Each number is 128 + 32 x the weight over the matrix's rms, rounded and kept within 0 to 255. Layers, rows and columns count from 0. Numbers have three digits each.

# layer 6 MLP up, 4096x768, rms 0.0696, rows 158-194, columns 384-511
135086126096127089119198132071204111139144180147125096110182164118169096136101097148147102184123128135087115178092164111098045087099125180139091125148107110197125116173146072114131104143129139181126167152118141144134163100114105116145173176143056087098108070096094122155108180098113160136051098146128085096158210100114179171176102138082135110167094104174122129181179146175174140126068
132134098127191139099198141124148178118154133125126133157073184073118191184218174151082127171109153094108129164150084117139111128136098132158158173109064097143146094113108104155125124098094158119130147148107138105149167089146120155130117134129192108130121136182113123138118108155139108124089141080093081136119155127147103158093148078100089175182152119106024161176100125145160133093146
114146085103120091134130106176114157163078132131107160110161115096181153185098187146133177095115143125165140138098131167136121138108119080172112165115117136160130082099068078099102167166206128109166113082111108132112084121179168109102083089122146178175104102107131111106181170136110112093108143150164178095086129106125155129173173167093127100157122108114138070114179110089136148100064
101053178126196186199129152072115157114126198117139067129125210168110103169146165067108097073153102043152136162109103103077171149101152100079162087175135159135098153066149133137169106101171097136157196091127156118181065123111099101091173163166145134147130084155111024147107071116178121121140122202148148146175162168129102060120094201153082116182070155203128081134149194145125108111052
126147102088126080139115097128174142137089057086147106148099118142060117107113140089095160094061156146102113160108153180103067136153112147094149102109163081091153143141143137168169116123106174083158172085180105151110140126096120123141104139166085135097138121132131107111148169076127151194130143130070095201112140162117141132136131108139092151084155105113117136079173111137082122140136
164163105089197154144091138083139096142137095116175086176123139083112115105097096125094103181150189162096148158136141136117054145155139154077170127185156097109107139132096157131151139118172127137137071191180133093142159110101136117176110082097075087151111105154078155168082182090161108164139115160117077100132158124153107186122130136142149119093147144136072090079145135124065116161124
145149239087117124106144042094122182119132188140124117166117039132125167125126154140074130123153160195075182114159125093137101157136076125143166105130211146110175103124147178106076076142133087118145130181095153107152153118114102170144097127110161122107111193105135078137108199160123182191114181110122146121141130096255059143095110140086064162127170086081073112113105184104137093115078
145131062190107163125134164114113155126145131114073085089077140119223157118113100159066168164132157131130189112135099156139122089112089132107130125174097118113145141134101126115147165136159153141085201154095139107099128108178160086067115138136129136147135134171134102167140102153132098096096157109127134144123114051086112111174119089136176136195102168118167117151090077097137198143073
158119115117112108114133136145100122142102182145107141158153164071063105075084127089130137107117122132109158135136140087131097117105094116128143113159100180079175130078212118182119119087104163084128080159083178098084130120121109094152155126123148148128122131148133131121082136138144138122134118161120128107136084154134117141103139066103091102096172104140124143134119101077107159152156
126135098079145128153136095099142130100108139111101206155131133153085131157184131149120097158172130185090142151097113161128103125110109141177148163154146142125149167122112188136114152124129123084081167079147131088123083130109148134130099150137162143109171149138100107105105205099114146130133125189081116142079122077106198070133150104098137111140184131141124153119108117146137110143133
091144123088180135131170081060126180152143144078144102101111148168092111116022122121128070086104183130088114150137093174116107200167101156160130096064119119121108107187134073121123156071159129111117102079144122151164136063112105101109112135121133168084126146132091100107109131071137132116171140147170134143136217132132060152138149109130135148216156116151156105210082131122120090146165
171114187146129112121154110163120086095120101110132140134101146152075157108135101120140123150112135096138118145109139130122087153202149141134069092095154147070111129142173099095109184120153085098151168158149117118125112127140132154144099126156100164072115126123125085121129123118133135130091110154160143101115154128156154109134107140095139117117101126158091133199183128133132126124143
138109177124127072124145133195154141096122187125202094101188113119176133144148171219117081126145058157174207151124135146135129129184146088115101090171156134105121151153176096126131094129134142106134110133130095118123186105130119121044148116153113082153070137172134196114109083152139109153154120131115207114131099094172144117166149123123086055127101148112196137168159172139141159124095
108113098133172191073140117115149096096120143091103116065102165111145133129154147130071095130169166123163145136119147129127133112113145133141189134133100137084112134152139116117194137162108110157138176161156179102162197100078137143084133123087083168142159087207156166146115126097084176158136192087108136170092136162129173128213125174076170118145148218128125141140088115165093124156145
165118123074165178158116147136132148144128095112097126122104122196127134071082029089106216112039112098123164099090146094124099122113120045134206123109151152146110081161107074094086148117084155164074109089129081055148153045182125144089118145094130096119123164103156129090145133132149157156073127167109146143137093105127166074086122098175137146175147153114133123091158171121148116085159
170191090185078156105120178050114161119108109114144051132163151159148140092117141155081136117132114110118164165051129176167095117211119059154091120099155134154113149118082075092045071170168137158059156106176090136088216135141156196128175126084118151094089126112105129125131120140174113213109091133086091069180162162088197091049070154145122114109072092189111078102119142111148138137113
120126119126109109151201138111130161120126119074133108121149105140156123113166104087108173153137195111156111098166199157125106119103159120105092100115123102128158121076070153124149149233181081159114073160129130072139122118129044141167152011117109181134096085086142143116104127172099111131092120177170085124092157198114122118179135131178124138164151091125139089106162113094169150189117
095150128146171106126133119119103136094117110139124118153164089174128118173106105115102129165149165090180167171125180145041089064105116131099096083163118135165158079137104160120189129103097137125098113124128119146130115122117140105121145167211139116197129082103031095124113174083165112113096111110154115135093092113139101147097170122135098124152158158174147165151163123116112102162089
041152087108067099133197138170119083099084126074057108122116112150189145135159066098101148146096129089142104125162168147171086104179132148142152151130094151104185159111134135112120189098097072143180124087091094172111168179162119116100165129065107142093151117114149154134101121212118124118133178113101118176071160089092047144064140189142112147184163082125093148156139067084133154098119
129098120129109142111114137163161065064085100162099102082134113154140029172112148115103111171101135133193117100134104154091039114151182098145148191157137152130098136138085120108159126141137188132129143106172131178074156103096102035145156104178174166166079116129063155088082125130079110120149128130135123144164083111076128118101189098150089158112138073150095060100137163096147183119214
167125115089097160140102157089169118142130101080144135126126070133146135139093118182108159093167132060142168160214098115080147122106096138139103126124066140045115152134190125135143158131067131152177137141156073144113119129142109110125091186113087159138121133076180162169125129121116103106139134153121163199080157183110094180106125090120117161150140155137132159116150143100166135150160
125145123122110161097109107124080088103170092170141128174069158098137128112103125133123106102116142103071138155135170181157153163134117172157175158170063165123156205152068110099141099107149160104180136075146134072115117084142121099138191109166105141156095144113119151062115094132145150150058115115166143122120074119085097157143123135123135133081120105142101131113187147146152141112104
127107114103135118108136149061120111117084092116129177122132129087072196115110161120131073000133170154109097114097124112117130117168148117134160183150100179111140121057154130199144124153086130131102128170092087133135140094125100123141120110194145134156126147147180089081095133184141149188124144136152128115184141111089140115148186103100132164115137088130132199134156145176118132137164
135107116169107115075101108111134092088096081129161174127111166099112096125161124157120106135156160138147076116099137145113110138166215135102112132168175135132112157138137148080143108103129128137168125165131156086128105094060113109153158138103158162097094133103103077096150155152157087138115110162195129149149114196142081155149166130091126115167144100107121120151095162158123155097148
144177095096119176089146195231104057126118120136102076146074138205097081176184092105162143132183101158124145121156144171100177119166125164070154091134096111155130134111112075122089198122115148170143160149199166118122074060124137113108157124077075095106143134134095148195131140127116131143103118103142102147151154198149091205137113101118118203146153136112116059182142098073117151082133
186147074053122119192093106151097119142143136191125165124173134146111094100116113192163101073151160114127160131167157088074115193166129116108071144157121093111175102082137075098111157180110103122134132168046084049176115088180161138138138129156103086133133190149205100121098147142151156132119177131194088088171140108172135094135123101083165135113074082090185182092125082144109108109097
100186106119141172115110069156148183144110136185116137070099047062127130130138186136128173151082136156180131146105157076123110126126126131172159156106100123134109118132160121103124119197100126173155124127122107140143122147127106136153107086132096095127147093117124134131132091141124131101132144180135103163096101076148088079104083069161120183136129160124104168174149152148093129146132
122065073103169138160149163061106131101173193113106089116144092080155101095041151196098150123110148156091157095064165120109160161098116098098060114115176105140156155119104174156127104121111088126178139198153154112130063165121132138133124128167137119157089151130129099105163106130133214046158116129145107093163096094183075142099095150096166140162117129137155125116155121101170078139147
081135147122172173155107123077163132149129173153103113161154151129180097172091146124132134139101158027154060107174131112105103188122143145106100107087113103111075169123103137178128087120136203127135149154166052102105134160067093207046145116135184124133134067137074119162111089093160151104119124135166089118165078131131136166079193113136136147112114096210117109147174113130129151121178
137081111160076116157074093145121142108121186121137125071088140186143078053093150154116150083118191097146119134100193104130099160122123113171116105122128172131119146145151161141099126151102147119055128101131105106094126178090160121114078154131134087160121153110088139079139125118110132186170108115105160177102160162090112143170113171074150163132110086078085103184149163124061101089136
151104091142113098112138088218122102024063127150152141124146174104150149128110141156063099125165203131147168177065131075123159081110127130129107198188136105178255140101118124117186042132129156082135073096091157126085133099075181168116059097120174097215109160148150173113130162135104114040142178086123144134116144140094225114145110136119143099155140135177127118093151125087177114184083
114195090073132152150130085106114118097106075126162092162089097157164124166155080115105088150143136156173110195077128154133098088124134137130167098172123121141138125137132138133182160111110171167165068128133136141147074154131160154113187117142083140112198099118156128105153124111081110085214090176131093149173096126074115156116157109139136182144119076131157082163153173067154091105166
129149128177138114106128089125100168163106145155073127107048115097129107099111127116135098153092092104129086111134172123143056097123101106101135066082129183101106104133147062088159133125151112092162179121134149160068103144095139095158076202141088163127166086108136147154163106078138129118111147182172161147100138092122091159159118107130168132148161147204118134141173144128141149109092
094083132105097118208078172102120113104145116147135161106111163138115112121127077139157089171104135148054169212089161082129141136174117140126116104071159168096134177112172119101093072139152129148195127058117118066116159083184056142073141146144154136114162108170089110113072127165161149152119127102115123137054133070160109137197063154093141090122127125147131114147095090170178149058166
163073121156080079105088113137142116126143141165185165161146117163085094171084158192118109141087134137122171120092145132178132109094153133130125177143161112130149122138163194145135108069174104154180122100152097202088128157112122114130103129136090146115140093113070105164161078111125138140142162142125158128112118129095190098146135159172086164107162122129125113137177089134140152087119
135101102112082118189090147079158119146157137163111166201086108151102137128160139070106173135141072129085080075111133120158135151137182115139112101156090176109120135147148178131149153115154129172053131143172121161096123148127092150175144085145119155132131088087117148081172154109132148180132123087155145121121110130181163134095154108101140169153150132120098100089119121147137117117110
112094096120160095116102098114148126148185123167173087136115108106118087070151117124129150119082090132157118144142132156052064105114098136038132109164129159129155092120126123167161106111080127189145167177124154152166154143162146206098158103137101101135094145164135149167115116145117093119106146179076148183147147172100122159099128155117136162124109133116129107084105134104126144155143
# layer 6 MLP down (transposed), 4096x768, rms 0.0659, rows 158-193, columns 384-511
136163143147074144126136110157129041123101160164078147155175127185148114147055114132102204079103117113149124145139122152189096102147135196171176153058118113159140116145114106138086131119131151138145126122099151080140089076176173105153115124148079112134108127146139153142119102160153114093137102123111153103155136099153181089119154126102085160103122127127140187151136135138082209109122
128124151154175149158153145062151209090198078117146153151109175097105169129114213130133112129093118096181103147129160097147167146149119131146113109121118087075147054075188091072129137118114113111106091122103171137117154109137114181139091125119176139138078121138135171110134192078155158139128158080112115166103119110116145100075118079116160175103120117151063109116119152200128163097136
102134111098167123189160102139203079153118168138055126093137133102105159127052134092131173144114191116156096134184102074144130133116091087111132162147151108133148105166092111071084104191109127171133136156142108120093168097136148102139130094091143119110158121081075152076162052157128146184017182101171153169170110109141172112127130162052124097171093121138134116138137127093152120153120
106126106080163116236112185133132171132147167174146172136139104114071099110159149111127083080140100137146127126215114123149177168114142209082116143068114172132111122146172114104097126092125081169119118117069169171093127128173146126175203156141112101156087092071094114123093137201155099176119097115110081112167157225116179184099130134167165127082155144176167082151070195078120146134141
146080168140176149120161108098163092117145149093113144179137115144085118143146140137121198131106161169129170193101137165159163148103159151176093078128107062127091075151144113135071079114199209054122102127075164164127086117104122142160096169111074144106146212117104123157174118120113068104128083167143149157168091064153074173130128162113182072113085155119132159082109154094115122117138
114134157151136149155145088119125079075134114127160122153093093148126189155143055103098134125181185106087111150092122113146136158077073083135194124168096147121136136092078136115103145145150167130123087109074094110099145137058138129110075098084140120177171133096109134161160162158114098154094106151145143176153144146116192176100106108113096142119155126130081161133158120132170051122132
154092093118152119153094142135125121096142077127107151116105145152085116076168101178124103132100109075137146110166131128107102112111090170075112179168205096173160196136122077159103129120117153141191074120082134158163142149141149125072135118105160160148088117130162132132127113150158090141085158141180193151114113121085211153126159135104110135122122120149173120104164153182118145116138
163086096119144123153180101134116124160157180126163124122132104125181148153115147101115105148129091171118144085134139151075139116130075096127084110162108077140116129142136076103093163069072203146062170150169158152133191109100099148118174132140088176241111117140082150172137180087147122110117101134103110144121073124119158145126148146154063186162131154153126114102074108152175123080110
141093111100061144151158123149149153133096082121134148100108150147164156169105167123112112112105135066108146144142131121107186158121191093142151151110125082111101107092121120135119075138180117106103176116135170087107117131106186029176156163112131139177112180069158161164082118200092100132157112124124152188111122129081104142146159170135191096137182134128074124144096159113135115126104
151111143151109099074102175134131094114172124107141098151115110204111156129173121077040109151066096151091131121077095101066071149160089082148141128186120174114107142170094086145078079155084094114110158192084156133171184139161135098111119094153134092101131091106131113059147153153109173140120080120125112105130124111150115127113157095140110137141162115117177118110151108117090096085099
050134135089163060076151114060093181130109082137089106139183196110151174147087154123067125157055176113090147106084129145115191141142140122093225105124140136173161119219126127115092103178103096131127075100117163112142185137099113113099120105147162060054150078149124149151106145097125135123163095104154161163058142088139098072168116170130124144175112113127133114142173181158146192195147
158133176106163161135132127116139168074145080109115114166111093146140090138158079121144113114120103124114134153114110133145113104134106106085057114105110146078120092109154087121092103078137141122129166114143154160194154155151107151142151139084083165127070147100149124131107125127067121057173126177127131141113119155186142060123032139110126173147075118130083117125113192117117113137137
134147123155136146153164152172129077158190146104138146139100105114137147175130162131187153122128160138147151126147100144079146142134170148115106165093125137174130148116125091137117126019190143101137108166100161137172162066120138143105172126153140112173146112119106164176109108124098150206129123087129141148142128112150078136148178107117070085127146131145153194130201106124106159153092
155153110146104132105164103131104017151114149135162114092096122172193124096125070203135126113070248118156120158156161124131147158137132158092165057119150114131151115152160121144173136135108108069137157082171148065125124136138168157183136160152118117114115150145125147148121142086119176158115166165119122123123145129125162106089133156157134169125142121122110098116101163168095169133198
152178166106164145155161168110239132131175069125147110128086078199154117085067114073173108137142128108101146096152113175050136135186100158106086166127030103160170134177093123171105159145098112162150109166151158085124113106142109085176128052083159109219128134156163161071111162149124225181041094126146078106099114142076192096103141132109191146081176087131182139154180150079135104130176
150125128089120074147171148093208156114151102130137170130066114114104120080143112085141104114085123153098136069104170169113116077101152111039181115072129098145112105103104148125118107087171101182124172047145206129102137176104148157099071148156141143169157137147079113128140120144113196056072123160124128137128105189130125149091094125130042140137112141122089089131115099164073085188078
135105167118164156183116059098134128109141052155182170150103084130161128091125156127132122102120128092140073163118155076128093070115107101130139114144092143145112106080132185142111096145174063121142117078097107134106127132117135187098121145121107152089114107103097176130129111143154145147141120100166152107121086110199184169130149110139134120148107135144082147079113129134154102082083
062114093168107087142150118107109120159106181136166152141114100174156126154142138112136086138060187103201171180124121024119111095182118127165117119125071105134144049117086169112153112109044126075127134130040173132124138150096173106140104150111139052162144100111154093116120208127109134102138117126182119133172142148215116114144120156168159146107136125088111114169122141125148082103146
137124162194139128103148113201097161134151131079101121105163133085162130097132147099183100119171097148160024160126169118132118117094097159102106094125078097138128112099101139093142108109135134119161145106130074122157165130185141066065062117118137162136123121067083079120085141086105108168194099141078044117121097130080137106070125119149110145139062093102101165109160097148203107094106
123045088154087135120091154158090185072187103138120126150143116108111117171126122091140134096092097098104149123049035135127116107116150100071086099122156146075107124175092122128175177085158203145133109114110138127168099132089126075113139128137169145159131148134098134137101097140068109102186106141111103106240103151106087167172148082110115123133135121124093118143079077153148100129111
113179109045130155178223123115128139070095084159178143172106145170086153126128174184141109131070111130160136193138126162073185137081159099121105111089129128154136114143141161172125140168129118108136154157101116078117117130124182165093071062129124096149132198084136139136143154170091185143135084167161155199143146144131106131123143138173160133117139154118096128125105134131142192065126
135118140146166086162118137061079154154163138154146133156092135095159209143134068110141137133094118111159154113123132161197163126070123115119128156139119050125095084204100122117160142127155061106154137141143132192159143139133041170125074089155157155138086103132112123086121145123079148133144120126116152151098195131110149153089080163131125123166151166149130093105162102171121111108149
104108141143211143120104117059096125079207165148162132036071061123165168098091110057125113155163131160088150210143054024113049164105134092097138133127121173142127103104167155139105163103145112153198131135135104144085148150099157134107134148114198097142140126219148198143128129110105115122138090067135152105152150170093185140044142199151147104184137081209104091108170100145118146175143
163055092173133188185099128124138100145121121109112147166186112123143109129124101116135123106145137148139117159153137142149124202156161079118142175118162144128174113104158089169093087130148185124149123057156055145122123104187175116153172123172133100122084113113163150138139123139142084113157142114138146087121141114123103145128097170121112073146120133125151134133108142137122089123101
168152088086114158098070135110138124113081163144116115176160071147103156176116179056119120106142110088111102144107127127129157173148165113106091064153145111119193103195093069178106183146079116115199127168153047119150123086125089140145175089029198174062140133149132129132100081106155157089095126099142185154098146172120145192101172134153079153137152126167108167161096097079154115087111
125063143071089107138191149127134099110177112129146109107119124138167142072144114134167127137159167196150143138165150148120108134143139154153125120130085099144093144161144085093100113137122129153149128145107122187185168057156103083088131135185040176116185116140113132135153102182140155171134159163175173160130160150149149171074130098096138090124130116160095144102134129066063178142131
121146189103178105114175132097096113118095120217097101098121125131112105120099127041142160167136163091162168132163147054140143131110070141121111083079108092116120113115125155127106147175156122114151151176078096112135143099093150150133144153197160045083105160075137041148100106087125184147169126092066113096131093160120214128094103199085140191148151145109159137146148134108107186120126
116129130085065139121156133132107132106111159176104133066152142096138124139145132089159126119121063139090104132104107128133112157096116071103109121102055172135106162196069134130121148120139066099091073170108149131112069172103108056161166107165157174140088122104140127139132113046180124132130103196168052101134190173138118116133081163121124162102164163086101080108114121116175194105198
153131098114105074104148167091146081178169109155098119066107130119097179104141117107070126179072097098103144110060092121142176193080129140205100168076162147158097136088097123105157044142084077150104164124107124156132100141079104110080120183116126157093147166086160112125119093151130120118095141191088094203126154124172137119124111148129084120140148093075183106169158160224109115148164
130083115090091089165162138170168156155089154161122173030057180078118129052070162092150070136122064118151093146121055186126085150097131110128171138094127143087131130096123117070164120086168131140068141141162098091158206151162126150107157112116124085165178165125149137130148173182089151149195144107105113084118162123058153111119104128066104162077158127111173145132134150166142127151163
169161104078120139121140104111156091054136118169121078140174090131116191164144169136094121140164168120110089133079178099105103088075084140056083125115117024149148093104122122083191102201145191109161183079132151141070086134073149175132112137122140115126094164086160156094103187183117130055134093068130107169027113112113135083101108099155190139164106078205162075067152162137205103105110
074115144163110175157179075112134171107187131170101091165142177149192125121131160181117115113124202135200162128125178096093081132149140129168100110113161174106126130122159141096099127105111155122162139144098125094108096141075066165183117126127122181118119178119112210136140052142143105128138140166120219138142107180125116177137133107120110133080172112119168109128105081152136104138113
118198125143123125094104097115179151090020082086136135111153160107086154138084179122163128098162112140136111089112095082103115109110023140137131096142114169104127082128103080148115153144090168087145165102098117134134119073056155166143125109131103127139159127130133132121143064108142109178081105147141123178174139122127090171156088106098091112156112154135091069154136169107099160076105
106113144099168186139090164153142116176113104116150200101137118167146143087107116160181136070121143109130105085185142147200191101172093172109156171111155130193102135107126123156118154137112122054145146160162087074140121165132081145092129144142122134121213119096108164137148184128056095105147138169131157045115094124162181156155128110103140125148122128156107163177113181207153117170131
118110071104100141150125141135078088128125104152137105093116155189152100143134090105190075127147148080124127098093146092093113146095154155125118113090157147132095089162124158153146152091130097171135085129132090158097132088162144172145129129132162125133108119070147124081080114158135142118110132121128154128129069110115139128093108013160099074141154118190134057116081119109149100177129
153112123128106139076163146153186140154114167085150145173146165108106149056109169135096158126131178157155117132115171142131170060189081133147136154147142079110121113084135145123133087124099138111152111122159151134193181174135150139096108121132142166119114094208107142114099110169111125123111126145161159097146165142086096084194141090096176103174130087139088084133076091126098117202127
# layer 6 MLP gate, 4096x768, rms 0.0701, rows 159-194, columns 384-511
197123110122126129135110138111136170164163202110136146167120110104116158141164149147135137122174085186171078159173137086155172148148149160125100144109120089136137124159182141154120113159117135085120088146098176099169136114160121135156141150138091147104162133104087146108166130149126152134100137128104092110101145130161115124061122078118133207149100180194131125140085148166097164156148
161105159070135160197158115170165137138135150183146159101124108127146071151135119071063129136058148079162148095147132095146094230145080183108134111129119107134115098103096143124128123152110090132149100127093112114172058152113132122101098094167137147084100144150126095091136135148105149135118138147140169177087133093112105108190139136121124094150135145183139134148100128115241111167039
205138051219099080147174113128164176157145111129154088133118148165143129107112147149080056127102077125087133140062110131139115164141157178048145119138180157096135129067157131116166088176112098000075081097175151142128133144138176154171174142172123085096077116058137165057159159133103091178147074156190180115152140093182157116085151114114204150143111142119162120125141118188095106136124
112132168132114154111103139064163120125130139133111130118171069146154134142129117161158158149159175155136208093133112102120123109151110170177101085120094132157120113125149093105100098153140137133090119120149088114082114144124132128128112102176139113114058115094161154113080122111107123092169089140151130069118172130127166163133100129138126137142153126139094128122080117090119134112123
161135122071089085128095082116190134105127150124131173113171122104148179117078162128091109171123157172113163084123123157062139152197136132112130127117129150120100174108078122116121108094154102058133127179143142118157064039116110128191189150189148144079139179091117132135093106114198085161123140123115136125099133121111143087180147183112121200173118155054123108124130132144143064098105
081139097109105157087107110086116126114084124121169087095044109123197149153093147121081179104128140097164082153091147086181101120135096135111158089049136113076139140134144113147119181103120060148168116086161138094183047128153102139089132106066188141162110145143097129128108125122130127132109123120167148140132155136137122119124085164123137167230074147152126144212121084164118125110080
061118120105162096118104112169174075073151123099151071071175130148152120140120145145084081152178143192149133106127114100126092149096112187161128060155165082170121130137109095128100131097106059087151121142135076170153167163104122123152135102148084099169162130104059081184117152120129116114130187079137100108106114152126103092099096141123097141100082082130096142134158146168131129065152
174173095109104120057101100132055123133065119139123124148161123083136082171094107188104133112100132106144141090080126108114124119118097143123151156129099117122144128094126161149136127111199146114121072159096093154158147164103104055129120141100130062159109100100150101129157181157110088136099136167118106099130070206133106153152117125132168118067135118133155073109193123149101140170163
128085100119140121064048215127133094095089145093122098097107095151132104158125066159103107155097135105104118105120143120109092109143087096126119111168135038196134168142153117136097095115141094103118104140160131124164154120133136111155144117158134128132164089151090107100109092122146122072121102140095134120127089148129129107110150162161091102099096130160149109149126130130137121072165
115171088106182114093165099104103111099098098092104141124156130095150145136115156121165118131119146142109047189104139121094155102093153150132111162154082148201119123197092115158133087078120098117128073154159116136120228083132155091102066155125099112136062108144105147098157129155161145092139124136091141144120185129134129105134167151128141113170162146145132122207113173162120158185150
177129192061132082159156083204109095188165129204141125093117156108095117021085123154144130194120135109200086140167115113105122119178183148131129131089115173082090159161134172098098187196108095174132174169149165085084113139190127132135121121197086160063130137167146140184088090103148132176094144053190156119125144152161127162121135142140144097099135183141130174190135138178142148153112
152073112163127107111161132128161132152112105153076120117061144163109133134160075108095147154131177115091124122191129115049116111143079161094132148144148128077145095084137143148082137146096117140118106095163117194145156157122094113102105143019092057179107169091205116133126136115121088182116102136159092102124078134099177104138115115209167134135137078049182094134101144136145119149115
172116162156121088086132129140163121111131162090128068095151141169140111086203106109150128102096153131143161146102146096117156167071148168109111147161100082084130111145134112166149188120202103111112130160127098133095114103120120079117102126184102137146098128126155167164184200155116140094082111135137123133114115159126104124136146127111135088085145138153100081139122139187097156105145
166143126101060154124110178100144169174126131112113207196145115155138140164099094155123134138110102144140100125092147146112121132176078082128157098077156189152098164149137164072141146092097172193110109149156087118145130162143081124186120133102161128160122150139139107117088154096148133119127103173185144160103127146184166073141136100142080121106196108134171139136117086165195162143116
115187141207108195138054098160121107090140033160111086187095065099115114060119128128126114058123155152143141150168079164195114121159089106125159155133113154116113064139075134126102100123179090104142114123186093116127147158126170227113204079102071100097110135122136157115161090097130100164159175099122095137088165164202171096138173154092148133154177081140162098084160132105180137129179
158109071100140149096150147086123085146195184102178087118125133137136158108070093170166136134071163160171110120124103115081060062142117139089156111126133138162133103129125105101130142148161168138183106107178105168127131113119117109120143196129097105080151124119068161092194145101124149079082110106150116087149110141120122130171110130176079114122127086095191145151186091107139160111132
093201115149146136121108169079164094098121156092164180163086134117162119120143097147093110154131150159140119122119124112194114149137147172107132126094087157110162153145115088138107099071117099093132085106079134118108161162099090106141084082056112129114085115122101161161110124084118165126125165131093084126103144153120123101118130129117137122129078124147086078072098152102115134051120
169097129116117130138128108171150127147138136107116130154137138177125130126135093099101047162106127184116156159111125133145085153128132193132158177180085081138141108149108102135146115116108116132127119139113127176183125064118153092198144101171135146110110145120160141164148111016101108109186115096093085099111126158126158134143120119150150157142138112109141109103115118120136128135125
104118141116091104222183128182201111113159148143103098118137134115116118117076153122140059087126154112105091119110140101142191156140092145120133119056087079092218130149141152162153073116086120115190142138112144122133157172161140170112104157113090123085122156148125146094122180106176123159176193129105134166147123137131122128128148052094162129171151074088123177084125090163166115104137
155146147165129104091155143145103097101097102120115159109128116123087156126138164112136043132106129111142135198175150146101084144104148197157107094190148082069108140103118111143085080146125134159143132129075092115156148132086131170186134124093085152113105132148132159186172124118122104103152155112134137092080128103206103090111115134082101139153146104156091117130113079154076132182172
098135147139125152128107121077075172099124170120114158154064112101149146144092105093102167160139136127133125142077144102125132126138177066106117134139098124100116090181118123134118150162110159134159153099153081113127133142125099150097113150106117128089098096114098120141115102102106062101137198142107098124094182142131168112109144148109123139150164100123079122177131126113108179150115
134140089150095101165067107167122132120154096152077024138091119128168097110123101122144157165104119143110159093164163061113124147164171101164139188111198038152194113159131084116154126114117127106140152148126167099141135203155174168126156159132049157094193134101172096131148192138049144171157072106153046145110121097073121176125072166160114110108186105079048123135083144131136140133058
137095120126127151166134120106120076178164126140102133158125112124166150123097158126166143098156138119141081137133088104155200123152107162052150121157125118142045106138137104090138138148161117131151140106115124153186117131211173121108114129127090131089110115139098133087147130126132088120157124097142139176169147121132063130123182099150188109107124106129146121215134094138137111144130
119099176037109119102088116105156156123125150142134227123160098133104183184124100156111088151109105145135114128182184107163100160143145088124119067165164156036080091117150175180172114085134102059102132130112120139140173170107109112142109170175126101173076081110100118156130092148159131129111122157113169130090123084175129092114140087151145096189144161114127168132102166152116088209134
157129149128083136166124125116069084104164097128163151117164095157118114134139125127124135107147124123117204122133136071122131173120101169108125106166083113108154126092137108115120111105138139118181121102126085104170123087144132122127162071101043170101167199166195128161117084131136162107138099157195097089136077109175101110135179146170086179099092030145139138120121085119090140136130
146083129145184139137157097163159149141096133132119071094098104124139124115109119142089106131115150068108106128133161124122100156124099145106074150102140108112138151155071148154157134091131114170147098165131149162126144164165121122120093115126098159141099111163093106103123127159110129169088168112128127127171111139085135080118133154137174119142141134122131074060122114128061118137081
105101135158150101130087181107128168143088099040128139159118102119122087101142096110182112152117101123095125086075100144155081056184192168149094145184147064122174153194191087140109156147082109176132138058137096104143119117043147066137064086153128137126150160174088124121122139080122158147115143097106095102120090090182140097148077127156144125105106184195117110076186133128163078192141
149150133205130118076066154126132137059151108145109111112064127147070134154112139066168154129122124139058210136132110126121140132169041094163083112087166047098119141112164121123168139099145154138182118108080154079121095193134109145166126063094097126095110144085155098135155130135144137143134197134138109127175053117102133096127090122124097150098138084083130095120146119139125120135170
119076155092130144144109111127130129131120149121118153119146104147164033093107126180086169095120120106089130166080153058081121120148134101148152112110119160142202154101135156153134139122134199070108152061117144152120169139142205112074154175179199091173166195134148080088102139143147147206141142080154175137116121147139124116067145109075111173125080135135124130138123144152117155070127
084189173088140078101131176109152134070146084134121156191120098079115110161110145166131145174131081123157123088090178127133101095105160169066117081147184134086104172056084114146152118104100103159081187107172065097121088172056146118116145146128147146094163104086148125112112101189173133073053138154072136086158128101117122136075121155119161159209076065137109153132105149122103092119076
095082108123123142134111133121105144199114200117120140120145102150109131172141133042111167084098136136093103124164075087187108141114082085095136113152138131058109113132142100095123100184131113125043109150127046093113152160158149121156111080140154104133121196170080113146133110085108182133137069142171130196115115138161107077154164106107110131183053156144112123118139173097152086112154
092156091056132111099148085137141113167095120151102082140124166143121153104129101118159220140100119116100096138151149111129108130101112108142112077071146087105092158125140131091177087084086121140171100137124108166028169133102130099139134136147166138110084064189140090117151111137109084213094088169129131141077108166137077142128115121114121081088148126151108187129146136153144095105142
106125129167107108176193100097070122102139129193132139118116088127159074122087129139144154128037129098099109139099159163103138112211170112131115098079081120112128162135131113064116079132112167127131070141133089088084114093159119116129140104155148135120181144127150173112097137187149180089164156175167142044155076079109147123115101122152159143134090146142028122153101147098140112135124
155196107089091107118160097139086138144134109123149108138119128136148142151121136104102155142111153162194121124199155111131132054114140188127136137140191169155113107084138160148136114125121144184076139111132144171122104141099098105146144131143121092143150071102173062242134126130093120125156173124106107128112123148166164119113136129161139159163117106157152110172136121142125160118122
131154099109108128138117076147164126083146134097119089157170129073114098152130149111139101110149170117116159108157116137122156102086158089105112148190113155152111139144072107115107100068087138144102135135100121083160132119179179104073087105182100125117167146221097174147129117145169078149088122123081160193123146103154141084096139098158069061144149104144083128122171115082101144163138
114137168114154156146113098132139132143131107160082091118107090101083095097089092142138130199074157122083180164103077175104103116137096157113106170167064092114124074125119158133074134111118125183175192148125090119155129116130172144159076127088113200211073101092115158130174110110139097165205154100057136138153167167171129099095168114086067158095138120124097091089139107172144139130153